{
  "n_layer": 10,
  "d_model": 256,
  "n_head": 2,
  "n_kv_head": 2,
  "head_dim": 128,
  "d_mlp": 1024,
  "vocab_size": 1801,
  "activation": "squared_relu",
  "norm": "rmsnorm",
  "norm_place": "pre",
  "norm_eps": 1e-05,
  "positions": "rope",
  "rope_base": 98800.0,
  "rope_fraction": 1.0,
  "qk_norm": true,
  "attn_scale": 0.114,
  "bias": "all",
  "tie_embeddings": false,
  "parallel_block": false,
  "extras": ["local attention windows", "short convolutions", "capped logits"],
  "init": "normal",
  "init_std_qkv": 0.0312,
  "init_std_o": 0.0312,
  "init_std_up": 0.0312,
  "init_std_down": 0.0312,
  "init_mimetic": 0.7,
  "optimizer": "muon_variant",
  "lr": 0.00644,
  "beta1": 0.9,
  "weight_decay": 0.025,
  "lr_head": 0.00819,
  "warmup_steps": 0,
  "schedule": "wsd",
  "decay_fraction": 0.446,
  "decay_shape": "cos",
  "final_lr_fraction": 0.0,
  "batch_tokens": [16384, 32768, 49152],
  "seq_len": 2048,
  "doc_mask": true,
  "train_tokens": 293300000,
  "steps": 10166,
  "dataset": "wikipedia_en"
}
Each number is 500 + 50 x the weight over its row's rms, rounded and kept within 0 to 999. Layers, rows and columns count from 0. Numbers have three digits each. The size before them is the row's rms in percent of the matrix's.

# layer 7 attention query, 256x256, rms 0.129, rows 109-127, columns 0-127
077:453538428519450534546507480627517563513564568507495556493546525490471502461510499482574579481537461432379566517486483472472517508476502498438514514465533568445579520474536474480520491516491460415525476516483414507540447532439454404485383546518545404373421626534579557494492460531422489608474568500526585468486521492462522573449416515514518577594533474515452435526406510529459441486525
074:472557499562527516432516482545432520487503527609551514508528558501605576520572394429468578480565524540538428559501512558486471443549487457436404499447473545537562461524528495442500455507489596512482447519498580554500422521503439471471499541517396375549537458571585505509461497359408502450461489475560566437548499509560470424504536656467524551488558509545452434493455562517453491512573
093:504621502486488550449481430512494483482523466404450518618494513469492517453527557497482504547537500481544429443447565528517613480472461556530465491505569415497538429583376410480490522516538566519522506410532481520462561430472594494449432472568446472505509478452481483425471542535565420492516553572473534479489420484563434382433464520518513448412477474443587549388466490462535531522464
079:507493560527484607504535431354501429555466406436489489452451478510488559504576475566422498524501432507444417490541437510490481440580519540507538588400572561527362526535489426474468357452491491482587496516405531539519532479326487418519467515529457478501455537534473444539513437463491540466498458505490482455456523411390522536529483529423437542515589485507511556571470453489521591526476
073:554490578438464466485502482426554529490557517493466475477489485479491509467566494518419543548421528507482478438517555434451471627562630516496566549457516454459518494533534413561501559552379469484475470562520476571506544459522500444445514473513453470593437517459500463558485547530533531456439474599414452441523512490495565563556506482580458457497460578514546502438538559490659503466410
075:481482492395463444550465531472426470509482475515528555485401520505531535562608533434532526455492509454447625417520533553579484545438519517477439496547475430500496546506511546457475523412566457587505460521485505507439592491496446520581477588463469458531585552552624480514507534368434460468525575565603444608537424482501474463470516513591442486511500459532512528556538497496573496468542
075:458497554468526508525479572531530552527503565505498420530461528467537563509533590464526516454428471610473419527430530453489519510481540544527423529551478568481574503396618542548411449476455477544506415505456519570532468461605448498403480393500457580510518526539507444570523561551562512593435534501447474517581540574590533523495559504496521620469490412535487420432448487383475517532427
075:530481476455482480487501509563490540509480477510571524474486487481485571514505452451469525520535570529450467425499523419552524511490491570439469574585437525499575515476505483397404566540560370542483539416504633494435523625478524519549528500422527529488471555593566611537417411487451497560519531463507500572514409528598486525395517498531496413489469533538456497533492578589438566504434
075:449530531455495436485383535542524499535488503476484508523406463447512494440456532507505514442407547435491523463493527515491548502517537491477463534410503479519481517542567483410572542522383476556473454532494499490508490538591404505515445543481377554468484498604544515657533502412468485521516589472563526514505468467509506460445553482613482570480485517533405528508538453416526475493546
077:481564541541535492501462528403506513479517551448475440513558480499518518527485431490447559485590467473488584485511555590519489550514439503461501524439423464566501597487465544469443470511527480505524506481429527423488550593546519408463532459406546502470488511523458479435472490512479467490480544426439520477552460519394506556480521450563538485614507453463563509606398481503485422472502
066:427515577589467542514533493463420447549585547514496389478523509562447428530449508501525574574551500532423444446445542532459457494403465581422453478521438496432484534494614464459472413411468503543530511454554562493491543497574490437546447539541507541493517486521454517489503536552549401496521561510485467521548437516421435517600459497509552564614533444514515426500506472598469529445566
092:525447489573477452548559503501433498507515448497412509523459491509423468517480531474479473445514496466514484589484490535568486482590503538479509569570556515490429493532494496507547473514498583533553457389445386440500436526408377498432436493514591533449553512429535493569517526488455574484467475517552438396450557461467479551494492511578566428539545471518496526534599497539454505467496
078:467464523654487502472473509602528559495536493516553491473489495500507440453552561473516503507474454514511513513522561490524509525477515540505603520452469560449430444522528563560468461521437517533538509503494435509383513653486446570513417546511440520493414581469484507542534566536526586646460607479609518496596485533494487444488533540498496578505543551476439367428590594447452525564488
082:547549431497506435485567413431479497469550460565436490511486460496541526576568453502660482499484531555564498472536457468544577541482521550446516402488468412441456524503444547353506558463623485498454503450482572536486514572471590481502570505496478476533481523500523471462498506397502430587508542478516480529525496529469393612442556511522551493467503506417526487491535614530534421492440
076:549506517463535469546582517470527546545457479433534499493511598443507504576484483506542522474591485487499498463521480604471501488518579612535465486503442487633519563411511457536508513498534446500438538463466622475473532421425446525372517506414430490546544470535523525567525433529470489515476530476553534591493459564474531441525430485448563437481494416500505470510474507532485493477434
082:441483472513528595482470522481434462571513510472484411561585512399549493487414518553484540485505496584540497475442494431457462546455460532406434577439446496521565612461462466458461606396396499472571513473612493512452519418480546520585556449434505418527490430480585586477446518494570515489533540543480507563551485497534526501479467503418525526484484485555552600542429502528536538489471
076:432440415569531392519505577495370569493489514478456499465411482493509553492486537441531507425453418483578560519521444492541437445405474567484502495485583488492521481543527431479527451437586452484508580473388563470469493634504546534584457513505503544404529563478465482511563411527487506521497628488568516480510453535460439435478525499481533558568562479457517618545493485494476477519538
073:559493442521523431599498553556509493507531508476543526450412392486510567470569477463548489584465404484539554528533552464510422455374537508476548504483450538536477514396500498538551422453438525511574474557513482562584478511494477483543593555482555440551548481507523468543507572537415553506530548530555544543561513498450530489501427485503477555530481489497434539429504434369511425421507
077:414511525492380532487491475520452556513483478518598502511531459462469616580519496513506518490438552509557551483485480448425415450529413572403457535480558575450391448374504435506509437510525469505440436403501549490421521494542461462550448534493389412495434510465527506552482594437563502453450625574524512462525488510506551485471566460518401548581570528624427551476443398585574481490547
# layer 7 attention key, 256x256, rms 0.127, rows 109-127, columns 0-127
080:526549540553449549577476549487492493470586512570474457462473443499510460443523545479482552521568542426499522568588598540580440551492492576487512480460515406546547494492563515529513570381478533428465600549482409469474525493440501505528483485494579431491516510546571424494431541546581517481494531517552455501462543553607464533474535516484467506440545495518424418495507525572458556459453
083:470467460523540464407494493506480428507517464413455473509429447527591482557509588425493504551568525641570451493497539433470419520473440535469493507616440457491477553487513549481531487606465545428458480494448390451453490456474419494515492412491455525506445523480456492532510598414528364417483544534514559510504486474540480569502492432535494492484496577500470517547476449577608488534373
083:546548456475506472455487460494465555441506521367554536532461465455491505476460515561508471512596579417541493516523496535471553472474497515571508453447568514457441572524409446543344502517628578508404509438508548531462502420549475527480529472588554524483476473429461477378476463562584466515489427460465537364600576513486555402478449486488497470397529486527483523445462515505602510494445
076:478434449518610404482470467503532484458510543584510434429459489414548491530528508528552490420510398527479531467511579580538517517482531417585545412520575541585557471463619527501517522520537536445485539585429502367614449534472494564419540450504544485493503555401424508454473540535530536544451442503450492474418462464451571446470469535495573541526612491517537432518488553522573563494473
078:437529393491599495522471521570468464568545546505469552572498487545485584530441511486393515561435492403571456535489439486539578501431521427484472527472561577464529521467528488483515472490498533451465454522524539491551458497513412575549539487476554507430559457422417476529358520580491546502506477558537566476458450430536454387474495479435457500462561480586505525526427454515485548585620
081:497471506565492538504455493591552511582555559579503492518529508494542432453411540420466532459429497553653447513497564520474464456626564437428446550526442508512539493498449508558505505403486475482487482507411579527539451410546555549518531518486555489437556488493488557524475435487524435476571439429515523490529601462580448557418499490378517425485511536479452465445551408441458591496559
074:514478438523454474564448487501386465568456436495506529454483462503445475469424455527422410569609534519525564431519487440531613576471474436519523461450518499451449444560505445464590520519436487474492525558462367539522515500514540551572555468490427438468483550459566535472487503490511557485479519597461432609466527479539645516493472501505437467560519481511436602493458567548516475489466
078:428534504491477528612426493495506505588477505504404599481543591434536525530484518484484568568512448526642588475495473502493461490482417456526459465396485448523474482484477419505499402428518520456539518555487445559516481475504539483446428479447497519506559522472430554532465494501589502488595433539466456532485498595411572469468501546594572459410514542510508484520473495374512530442428
078:471532479525516589459452494485519511502579550511476532469451511547507446489527455586437546489557518532522457552506438437531501514631479532483454530444538541569579412398484564463415493500490508548477460450432513416601407475488485529487542417482478499373434562492458481564462448512541504538492517503466507473559525436515380389496615550532522503505563551453630430583481572520522502455453
085:485485590445538562451484470471545457565520528431507434546409481487400513534465507538494492555496507466507610485532401574428544407449564588503528474447496454494464443482541465453595433549572436539548549588487553504486509532556532459506487521478521534498499407584531553452547534438514577566496518477507568518455489505478500561551441566510470575490491468468495496545502532509546466569548
066:526419486393511558472435484465504513495566445542432448478440378448492531493468583459510396538478414498537521508509529500572508471469444542473612478516502433524540458543445534447488440567459562508539409538614513486503424426398591517495502535486469439584442494428500518425496506518576480465574429469485535492431566406575515471451490483509507461448557528513522485540501567526515529578513
094:509461463468475447444479499497497472519515498607547464468467427481574526473583576530519440565622556513479432557467510429517562574623519514520471517592542575588572609535474546525376513426538442552540456511391529496394466511466507589493435423460478534429502457557560535507554439472492500549497416501578487451630462522486502532485479500557511491544453563430524478521489490510457532467460
077:468478485548517529434471481526558500493470499444519551433548399433483506592570484481491554519448420512584511626519460524465470443473411548461542548454494475458500556449496470509525546432399489509496535556556500447494503440491363436505468436478439549461483481567575536494461598525458461546463444502509533459435492540553539440470531443562407530564526506478412470489530542407487450517490
079:585572448457546476541472548525572535594425475478495437515562450468422468560537565464455448568493459491494374415453521525568465562445622444555531512490415496550504482410508403378653506537509522458547511583430425559471533519402446511600454549474528478521592417481520524526492449525480433582528456494498501533521410427588523496524460436556429538449459498554531587446424494504507428524416
082:484527497368468427557494569528540548560463523498557470455605539387583537485499484538411507591564550456488507475513484519522511459533573566417574519570471570417522551456449508461497475542519504641482520452497535511529454420554521458375465521482568521588446462415595563501500528446531504519443454489437526604521531502440553495468461411521574528453430502431452506378494549478609543551586
085:529528520582518468549446500496477549503474429496477494564357490522389560519525536483509470419540473419473507452507516623491519480473462490545662479455417514512455489486532478505528411514547502490517556411497515489540491539528614406550609553554481513544500509346560492503419494454428575513417514499533508537550464505516491527512482539467558496450456484485559542557514405426495588508508
076:567568459633452390461532444436439403498453541485438445324512470570480464467505565494453550467443482494527470620545467522539397568493517602414467566528530522421568471578508520534550443516574461549526496485495462465529547479492507437515507528472506595452556498537500505513489443472491543475444473488443496556467484577459499529572539510528533506592560512513559531536500506507424554469442
074:520523450514461509529543475538467522496494553585497506528445506511471384487565443553490516517552510500589512448484477535517527534420493547537462480428404524527520476478567506464586419441446479414528538518531515483535432441498468551529536538446492443560508473509512510596404414485562596441502522510422531460479478469511416506593527532529344375502486437600432413514532561555435548548495
086:451540479462425459483566430413428482478510559479535454530539427510483557539467556561512513551532476516490588469515594422492471577527514624497447429487472547478399456533489414485541413451496491409464471468492476495500452491583519493563572512500464513530516481444529499584493500467566507527530486545513528509506446489510532547503508389438451478677506577469465454471517517588498534522498
# layer 7 attention value, 256x256, rms 0.187, rows 0-35, columns 0-127
077:544597504376535464518565535569488474570576488481552420471468468528472557481489515482430466471528483516420465519600523524524555525618481557559552478532568474560509514544463480479541365533396506525531524435555413484513464493550521483461479474472525496518598472545565487480451477501548509528568456482565350531490480454485486375567503493477469419510489562568472549479544499427626523477463
078:579476484436442617546484473516530501450457462494470490508449478581457539542498518498542491507565511473521460423517507569593458440524574494397407528539395554468505474460516423543487522467531526512577385519523503538461469394511543512459561402509478495457442511448425473545559453558563451526561491480480419462512517527448484557476563538549490344425456570525452596441510478477462531444485
080:494484480527571496582517610554556532455522549545474476471442603614500475462451497478569534500488516549470380563441541447553499525493448540503453509552490488499540464537479579528492488503566464463542480534469529491541498526487551440475536493427521536501510548526483489582490477497367534506494433508567496583554557530491551554435527353553525543493516492498515521364389592449471596552502
078:436439508521566470531437602583459529516596414488501480509549564541464419471501493473393544544565465509503591434585507489520521470574476472514551544551465530414537553568516518452371452428475540419501459492421580584441398508597516465448505530478462608541522539468514517509528514474591451511465604625468466512532505552528520530506467465501468549545499498566505558520561562524495563536601
076:527504528531459483622628502498510492546529460481536393426507437495471555452459531497444493544538469517539519493512466453441471483488556527377496486502478522511498594533456542529470466503510510506497407530503460524515475385588496562491423508562468501616530503512528428531621530456496459515514469523486522471578502423522476544526469509563440503538512447528427462544504564496452577514530
069:549508476493484546483437577516455531579572573516467638559437494503469644376406588474469421413511505447562455487559523538509435575465472496436462512462633497531462579480495500456565512523518510569517496521468573496521419505512546438524510485445537465472435460590427521530514503437512472538473479427556564459572533464491572493567501473562454517534470473470520554440477413543479594472464
075:569456526580592478527409524535392555496455424491553630445538573537429447512489483478604497510491517538521507559503478530497511500602598481459443487585574518456521480527499562523479471445466468583475446500496487487545527563551527516544522468478478514455560432544530440557518535442559464428630552517643479535495522511410488546535493550497539494477441542553450495433484587505559529502579
077:589526473490376514451480505485477463541514508475547527531524535539491482462517599408478490462546490477556563551569550552447543467461479469489547515457505418429472497442523523544510488398577544540515446536471435500633436469579554464489498551526510493491492423496505469502431529471409488568494409479442426490578602423493514570603493462506460498406513459561414537467455542418535392518530
062:513481626486492406508447561557472512472555518479614503509568482494492586546465439506571487417339467515542444498467592543527514583403443454497576466557465512527447429478510493420565438534396567586588507577568519531514458523438471522547523529505520461438496461584514477504388582519372553502479469506436419441410553358557569419576471513462499495563514477447498544473513506503495557452502
092:522538527474514503488461544495446481619463452542514452482485496545508486499551557458436457588584480475361554421532463516441502522508547515622461439552491530566529426477453589457466572487427420493494467524477551487516575559488564508580514522488469469547523542511536502462463458481528556330465497571451530552460519490528600491559438516479512489453570575582562460550553435488514472601538
069:550522446461528521475486420503472500538501522615456578534496485456541520563556457487490403560510493408416494509490560492481423523548496488531575496537473556539477506499548430401565477372499500499517518475476525534510525552439577534545540513489558522479498498511430493520467450455520589574455529432521480429612568508468469497519533530550456458492517464488477538530557536465406485502554
069:517495481553484520424514578511525572468391484528584458450414406468512411538459497598504535506437502536519494453459500518436475517499521522587448531559504449460523390552552525612465589410490421453497563503524605493459516527587461572604485444465508608456499518401539477479543450522459362549444589528503412568506460522420518496535437511542500484495508525422565442475530478496584445534516
079:466501499546493546481533495588518616530456583495524564570531492468395514541495601494541503546497480513515522433522471497512380520520532431515460508445493479510481457526513472492480473533425458536464470518502387542542403484531585496432518557473515531495525576444427472515545559556447519496463475536463446585512526469403413578409565561561474450563510520436480494461496483483472503499493
073:575479405514501546549467523525541449589514507510520408530478418461501406495420472479501564516460465510529471446583513560484479433483469397458371484465528576509513509472621589420441470447526529523468484510515458590635433508498528593469530394515543499441424476449524597469462546481512547514532505522549505601550499470426523569475518534483541462453569616485516489554541529397474515495552
071:550519599503523495422516479329563506462492477486471527560503547466496393591541505533477526473478537439457584481455470510508636535451447605490506541464582432489425501492517659414465522381490478540502580554468475486474452504515483408451555453441443538566455507507509629478576529508493542627483474419516499521590462472472525405479544489461473432467528453538548438547535503514519466497490
070:474494516521534459576487545526538478541540443536495527506536383504528508527470530521522514530535436499505599555496473534537465483471524508533584479516451563523496596454503697472562533463429449479483571581513535523575555495509525490540591582492566607481518527562485498553543509426545498458572513570481405489516518398463552469475528466509544429519457426566509410558559290435513518469521
079:505499437545474456561398458549528490468505486529562587596529532506481529450419574455540539536464507389463409496498588477426491487473561546518461423434503622609512568612445502585481378472511532393541524526541418585397484483543525476439484493516528532493577398523539503540524447566420456491537482462534463439504566498520519441476409446527502538491553445531431411423514463526442530518560
069:425439534419508476488478455561486529481413529455528469474593484479451582466421502469537543393399518433510450509466490572583390443532533479418516540469489537539468482557396591409536549452397447494436532621432584599493522475473457456484510515459547558449488403458481523437582530480543606491486468440548457470475456464467565406561546598504458575493549555424513462590492527521438406555539
073:560502578447583468542503519545431505460492515455579478449487462485372525539416441534526514601463490548469645491451404404428463583596446458534468415474541472359512516462482558567498469423383448437559563515533479445477528483516487553486517498516598502527478548478449487520489520456452502500502448493588467518465616503450456516550491496453569476545525486531510545456431494540489464483510
070:415462494510527431532533471503498511546414505497618515497525485501466446481513439527532489513502531440593514513465528505523589595437617467455433452432586514497510594453441502483415463591451456592554528587502454542447437544518447609536510533576463565535535493497512451518505512439551532506412564587510390520475528477589554589462530465502560494568554502476531529467552549458485541460404
071:560488504519473461421410578469498471465454467475542450593642453506592450558451543437496446517487480475581472462510477483571526479485596508500446522503462518525531463443460513634477510441469494458480469520437520516505493467463419516434513502555572435578361523426476527487451453555447597497382518449522514473539555428490455517481504558510559486519477524488473392538458456525422451492598
075:555491461622523516635518476465471490483535493495489429552468585541503471473591505575509514517448487538500503542485520421484524514474489416529575480573406541582478489531520606437525562503320455528493448501502512456511586422499432450470404423533504515508401429552511451449524462462515579532511445472486504516488519590524539582530522448421456587416528476580514490486499490544491501495518
075:409539503416523484564371488520546529466564555474548423522450482437583556559491510473540565478452413539528464488482556565436570449410546497473440492524529571584493556470442527557441498616476504556506455528497531576440509493508483563491517516499641562491540516439461585497499458509468577580489477482490506470507456553467461510456451561453526483527545417459552493497569520458486433559445
068:525473468548478525582475484638499578517517495466584563529487390587523486478429480511549451422441603413453475472438462472534452523437522508503538417444487474589464570455513555445487433443400553489524428593521473507531488542483498387550492517498548478580576469464502513452484451541440346557547532570459512498516549527572564591382494488539509524459412403555517476471503552547545490537465
073:493481448512469533463368457370561489544554561500472560535499581587492499498497469460472398452458520518506428513534443477576481507599444467506488595486463512445595548525460531512470511499448492490556474465485376501476418487545545449496520543560565413525568550489431510483592522557554488513562530570523472555558574511374607524590498435508512499506421537520521583490585485528426476518517
071:535467491471466399473553444477468460598491498495575446508517475424395468597486472476492477535524538448491545452456492509503492543513456537494557472552474480468452469487498436479534495521540500455553579518554540474437505531477573598490509509515522506571496559493530478513615589517562587588444471460535438522562553541540505502416499535527511524520469535527586453615553567418419525404473
065:476399508569461541467435492441449453512540403553379492441521460583406406532470546520611473420510520582494529427490532594496514466461467576553545472483468563419453598492506444459496498510446513426473481539450470473500480520423507563532507542461566518511445556535533513549503489487521613460503556458475563560533559513594542426439524492568387517555507448528480497498503451531517457514509
068:422467424458495482589525445499415494498518559544488463532496514510484625508460488505500554596399549384476447472594482509508509548604563521480398413496556498550607449531553510510432442488512619576515435522536496492465465479472576572535412478508575506521475530477489499407544515512551458532515540490421502465469454477444541542495520478572495519481561558499509510509470548519514499463455
078:463524435531505570483552493422575527492488505477572531570460474464438495489427511500648590484481583480488441525512572464468423494450475554525453431433459393550476469501470539420514416482438483556574510576491455528466520503584535490545511564436467417433586565536524498450506490458512439471513508549581455559564607532522536428598555411509459523582456475501533503457522498455515530454521
078:454541543644383645548490470514437484480488511540534529515402469440541446546542421459399515489492599485482475473515424474509517523436489537533462576509426384520445503490485543584533540497544421478497589527482454537384386512492489479477526492460453521460484537552476515496483481536461498554501547461544444431499507523468566522559468519476519580500527515440507431465585490400508491468423
075:521453481432487487493528548536492513435442517410556509627488494449512516414621469519490559421386432494555418474492461652474496455544426469598491415569637494525473553500554461520443465532620560525468518525562453459529537525495560522476377482549572590423561490397517506444486498466482501477495491483458479411478581598428500464539414507500546499461506517441512468479437571508564570489504
072:537456495428464481496453476448527450504546519447573601567438445507568505468608510492475471459473555525432455489490380574402509564500441475514527449534610532507545470488584500515545454567482473511533527551609499534464488488501405481476486474433520417534525530552491441420424533511572540547584592511574549419419468592471479461526454552469478466515434478490487485568551434555490495508507
082:450485468548436517535491573577430581433563586483511492474527578556464534477510495482485528403530485452418529441527481417509496528487585525541539503569505468579480454487511565614484536429440471520470469561522508517508477491577427532516475531513491495506444412495489497603437466471616601519576555596593445549559395554437479584609483561488528513473524444496480410505515468540538536501520
069:489480471477413520522562503517407464562593463458444472592528552600499534486533523503472513536454462552482545473500450459465496550525572566547446544504422520519476478480549470527461500504504521517522521610573465537491452556494544515457469475530405357552366462506480491448479438501518529460551454488468360447525491495393439477498549483546527479475519550518532555546509458410492425379527
070:582501596563559577517550513512582502505472476510509576462484424552384490472484480439407604552572442525516541392482528584490469555529430514566424503537487534532466555484600539555606539494504510524515437557552531451511462507427506455537442535465461510466527459477434492457504533517472428452477484462422511516440438395487562441482522557547559569572484457516461585469534473513469467601515
075:559518524501528623544584539522579534519503483504473537517564542478503509373541566480552578515456554545470529520509464530443574477530568446555505478425446415480412467506513558453535476478503603475548494414506460562478568438509489558495488526519473574546476499545480404489497489506486563584452503469522535528450539578508480585460436485390519560457527473437474458472531556530510529501422
# layer 7 attention output (transposed), 256x256, rms 0.135, rows 0-34, columns 0-127
092:610562512542540469552608538523525530582560529430560480479545494540454426461474486536525469503433450529512505379467511518495555538405473393566524380462471534482497474548553448541464509476543479497493530506435625579414494366446532582526442566462567484465495503492536429452517470524450483511462494500512453449546468476444540459513502573475475476542534476541467470537429471522438463500473
088:469495419563448549488455475379548560475481473575530518550522513558416461558467566533523448517569526476395490466496536484507502487509516524500465518594400481565551389427533465576466409422549527520587487482473505504541579497490545520493547462612466494606418547424453446495487408523569499486450518448498514461474596549531564485498524462453454544499515554539524556566482547524538586489482
092:399441521515479510476482491496410512489484441523489570577479493455339536526495563538515496468530500511459520525470422586470498490500428478497543493463554471497482439447516521566639494506514463461466538442435580530516498478444519543492489478420549503508481440512431535513489475441493507507513536480512456561451494432437450454427540425466523542537446444469429471366556487508380491469547
090:424607471565496500576581512604469470491503427504420489508454549515483491532403469429463483485525513487506496596452392468555506443444424558447551525494531554518554521523387517528495520514493520501440586505524495485525535485422485542512537557496568465464410528587494507478534476432488493543509421540497553456578492439528471541406548514512485475509486507520426456587469535549516611537604
088:559426414552562499548502459512497445457482488354497520545463453520461494395467588548502492475485518498537538577521566480513565502500518507449576606386478496503578566514465459508534488485478606517620499519612428458496621498494436500503498533468479497447395516494606475450434555533419414508527495458513513434443516592515502496515437560505471446518552519513483435433499612476434614526575
081:578582474516498459500486565504477493509500502537416595550535530532575499444473505484425500498498436486473597446554560465504522470440529542439555488521514480491498545546472479556460460510450550612499402486506454444605466611555515492498516465464462444462550552478532487496583543358608536538516636491469544481524484478436454483515512483585443436458526551483481528480520484482397483464410
090:477471440574555418498489481512472480494486521512503569457562469527568431478485452493462427474528364590514606469556499540443488477476489555490525523462461417546540484462438499423561496456558557505523443568562495447533511463442456491500478494461489541489522548477521428513428526454466546465507609561569467370527540610514426453534464514571590561547496517574388530437576442423511501505571
084:465478465536475472577515392512626560503470509500501470573545521467564527525440504466593469542603548478465552521484505559554386452487517514483518522540550435483517511478509401499483474448541577488439465557515547408546521554523479487527453535580522477481476516500483568423483539498516435436519499528463468479463559445507481450473491494663415473487583458454490558578476625638581550477571
078:544529502411521395545432542499451541543450533556494523436551490459534587526452504498482472464504451467537546469600564489477561540438437469508565473490483468535536441511485547476440557444510463513498499435592395473505539423550515563448405594464487581494471582540517498563516594437455471529577584515453554557488479474509544529502453472491483435532558478503476452546522458476514527542553
102:488539439418524487479467585475466536564518527504524436515472551485443528432463389488414429516541500500453517470495482430506464512430553504560459397422502433502588511519474441423496543616421571475450499492496553505403475628521484469462453432473525556608575455511495517472521472491407546512516437548459470587504498480481500469423431519508522495406517594482467551489442419480440501521648
087:503547470416530443524478508450523526461468509606500457559408413635559506476467488436583481540542551533492476551585407547538427513507461471449454572550501466439461530522534563534551450487573529533460528537392539458453447489488457496567489486493552516462484465525400453452446462486491469599469595550501536486573482503479464521492509500529338483658524474514496445527535468447395518430529
082:543576454466431417522599495516434501480456537462443541502488534505578397466510527556510609468483498444513488434545478450553480588557453536527387568510530523421435528458490487438518530505490392484471470534498607485449524548531507527538486537474617551471564499490536479549581480499468488552501490451459449552451514564466455544474518474521506445478440536551518444461516560522635625561437
096:589457455505417479503466618543473426528514551615474464492464466487526506589525532604440500497586563510568587521481477489481497581468532404493573508524483567513529544507474503493568482475443620558610468525471410390562485530435466531493603512622480456402501484505444548467440410526483464467496414554503473456480506436407481498430506531500429519504425501535511404560483513505528494523527
090:465480499485565506550497558466438520507514500618393459527517539579499570476490503564474492568522443481474567540498419404456439429537451500504566567468518462622478527533510565542471460453414566538512551515497568591585572474476543578526431435503462523518503435529430548488534520513521506434566483534586561441532474457378523468468488559548472454516529424463590463619449511434455562514507
080:456584571536487454459337459445640491411486498545630459492449465440571510518579527590465564557660478471558513500502543596460526565561525534544554458560491433479526383470467545596431483488533463470525540397505518509395464527550499476582521444447455505534516432471510551488543533527565543526519477487461498452426448433521530455560567551429546484463435464516560480531489528531606443537527
087:573539502490493545526521475591440512495482497491481481542485380554448467479522484521493482513501426517529535610612540586553462411547499519506579544528493471458531601426495572540544455456451529504615525482450490441513465493511585474475528525522471525486539450528474571510552516477466486457395477516552454493493471358568490532506418428505540453481459437488535573527460502454559459542465
086:538520486520470504454482501516440528537640541463512417546509559502506512426498494469512559580572469453455420417512479494443504467586486499482513448448573604566553445541504448530537531516456465519551503407502535491492454524420501546486479578579477503483421454462625463623482449537515553551516500454483490548453415529581476490539511516554510485499591525546403436447483565495476443490470
087:535518543549468551583561461443430525592525512500485511498476559577559479447514517573496566489433503532457473556602548532538486481563514453545582570506365518481489518523497483550462494586539476358465529554492504416498470508553527531465573498536463518407488471478463557486515488514447623524458516407388649452605478449510548577423437493495464465456568371444503522518502432456509486611574
089:569560498451452562565561511527497500658500478522486488499512502434504421489569478539472424485534517512508556432508453469539497612503499505511473496482473480444460474486411528452632503454461452471521474544470519472467586438546487467537493547471657501468397441396499562581454505503505458517476545462568534484433518481510467532457513415519546531537611483573574430570574445400553488460501
088:488499526544513423454587428512352579453512547520485531503484409458506531548450557616568592559479493465576565472408517511477508513530488389539499516530555496464485481510537517495397559530395468476502546515470578459482567483556501574403587490523495492460496450515523572511619459437473508482494508600505474458514484509545457476593454471464598460520537456482519553496452524477531550419521
084:541464521542518444482452549638523501572527570661519488540547522460598643419381544397518512478485543466398628553508487420542501454604513590466475528539525452448480440530545547567548474566493544491504502533522447521435547451531522476421435488577524500517411524511528402550419467521546470507493453459434465509414486472493589523490487570443492540530484529521500432550504463485525526493502
091:503556508533572597487498486469473524536492414409557505577611529453456531522557435580518497491517506530491530523495515464431523495492477508540544546463428484501528536522475521518577538562443439512542501532419494521466599485418507436582446500475540459540513366437469570512452520547533506429507482554505525488466615537569506455484493441476580538464547480556458463450559408499513501427577
086:533417490569497623374436525480471510551482585495519467518513490494526488550549532492489533510500526507516431587529514469465507513486480458477550526579573530543523470611465498555451528515500412499472563471468530387414625622533504611497580449499445490501553457509523514543478441458530569522488520488508448443545444487498548529600477511572515558457492564443436416538501470493587486488455
081:510502494450594497523496517517521513610498455514530557493547454412477476568457584485519493510435509476497496514517518470537428547482530434445467490418518576474420512438487445580505512438470535518568531612537509447481546490416403512469441482546510438534472495500451463494497495517526514430472529618471458442458466509510399440451569571646489592461467516568437515504590489509480534512551
085:476494460586411480571510534446496495455478530421503517479500632506462479565523512609505478488512479466461446529484603562484527562447559501534472565487498510511516462448535482477540414535523525521529493495519463325426476349515571460439559501599473505454514550412488449536553515527566546459523476517505502366451482528488510486568460517464506559436497423566465462527500468631516466436488
088:465606431433476483499457383445508518449514479548510503492463491521550404449552522540491486540464507551527580516496477560561483484576522451493529575514561515422534498504543596511555437513529486472490492513484440528485551496534468493485482509436552473488419549523569479578477517431490418529485526585546518441543439536441560538513484343402462362524517518497501397465484430553475521510551
087:483505516478548511448386589559437445559447498484433457507490463480379529474455491498413387452593523497441495518482467620515445542523429419554560503502477523497508507479561513507480558416437439564450483509498447577492466527502528577419586508434534414488461436494479436462533489438485551525543564509513523480455455589501552461492532450517460503582468538486502592502457538460567497599530
088:478476491482534495429458489424455534561651557496530442455537506561453490510531576439504586593426474494532521480513500411477514478490419549423493442498533544464521517473469591541498478468519556485526471489500419432558438476531555579543480507501500518445379464448454389570567518531463499560573516397448521410498471569491494518502450523548441535475571519496509494484490572475471452530496
091:568535375423494438602559496481527479453526418462442450516499520530504542574446545493547503522605528464557552426545522475519533498437549439588451460472482472515446482457600460510533556482405493566506487497439490506568522492447451545534566528439424530440548544515507565458626534613472531469508544412470497611516466513539463524471523396580414506457551456513461464528566406506503521514543
091:564636547454527407430463406559489500514518499563410574524474535524490515500598520439460583492546517432465474473509482481464523563480452524544428435576533564482487584466547583494368474521470445383516480531566550546467581480486458479488467453502487533531534501484526503543486543535488458485520427477429583507510510418519434451577428499582578547459517421617592489503481379509553540462530
091:520542516432615465457495486512542430571511594504506446410571489502583403491506484478408471528579443587453517527544525400494503537513448488494526493534514592479417497481427441496442616520539440515456420439522506395526502424494532527466583515571466480509525524603448520515479499504595450509480518478527510533538459541498533418599454606457402500559468408401540540508471521475480482570431
085:522482497448536508551504557502476503455464651433566558514554534501526521542540444475465493583539485518454549514472363508549545545484505514554378498474488373591464478469560535450498552442506578468582633583562526476436523581418485518502408466588432450517583522613511493481584610489446508550498521543520521519494467544529508416539493517491443477542598456515454539496480467421514456531459
091:629594491441514516492476523530521418578523579579536516559623579512443605577437525532584535552510484553555524511599530497525468489459455530513484528539458453517521470558599411442582474530520455549462556466564594506489549435589453488597519550522511492593461503618545558550479441479414505556469539409507457511496553505653446528472556417448524493557460535583438471506497572466472480496532
083:519520531505609523436486534459436473545552458584518513521584513504537458509472531477506529476534468459532420573534470534472446477524533469564425511435519518453482502499524506602512433514499570468553484428480392468629433498482513494560454448461620455552507494446495438420471459510527407491500484484530446370544492549440527482457484562490569646526587574482495517560494523445464473474510
085:594428531508533459532558561515430477466501441456441542489386427499402578491518490507538567510559430519450483480516510655568500529471447558476530550554506438528487497407444570595540555501548530459619466546578509534595516405452500431500505510461445449450441490493483593500489447480500439468414514518463463437431510468498548511495464467532488484485455477565491553465535531475473512500531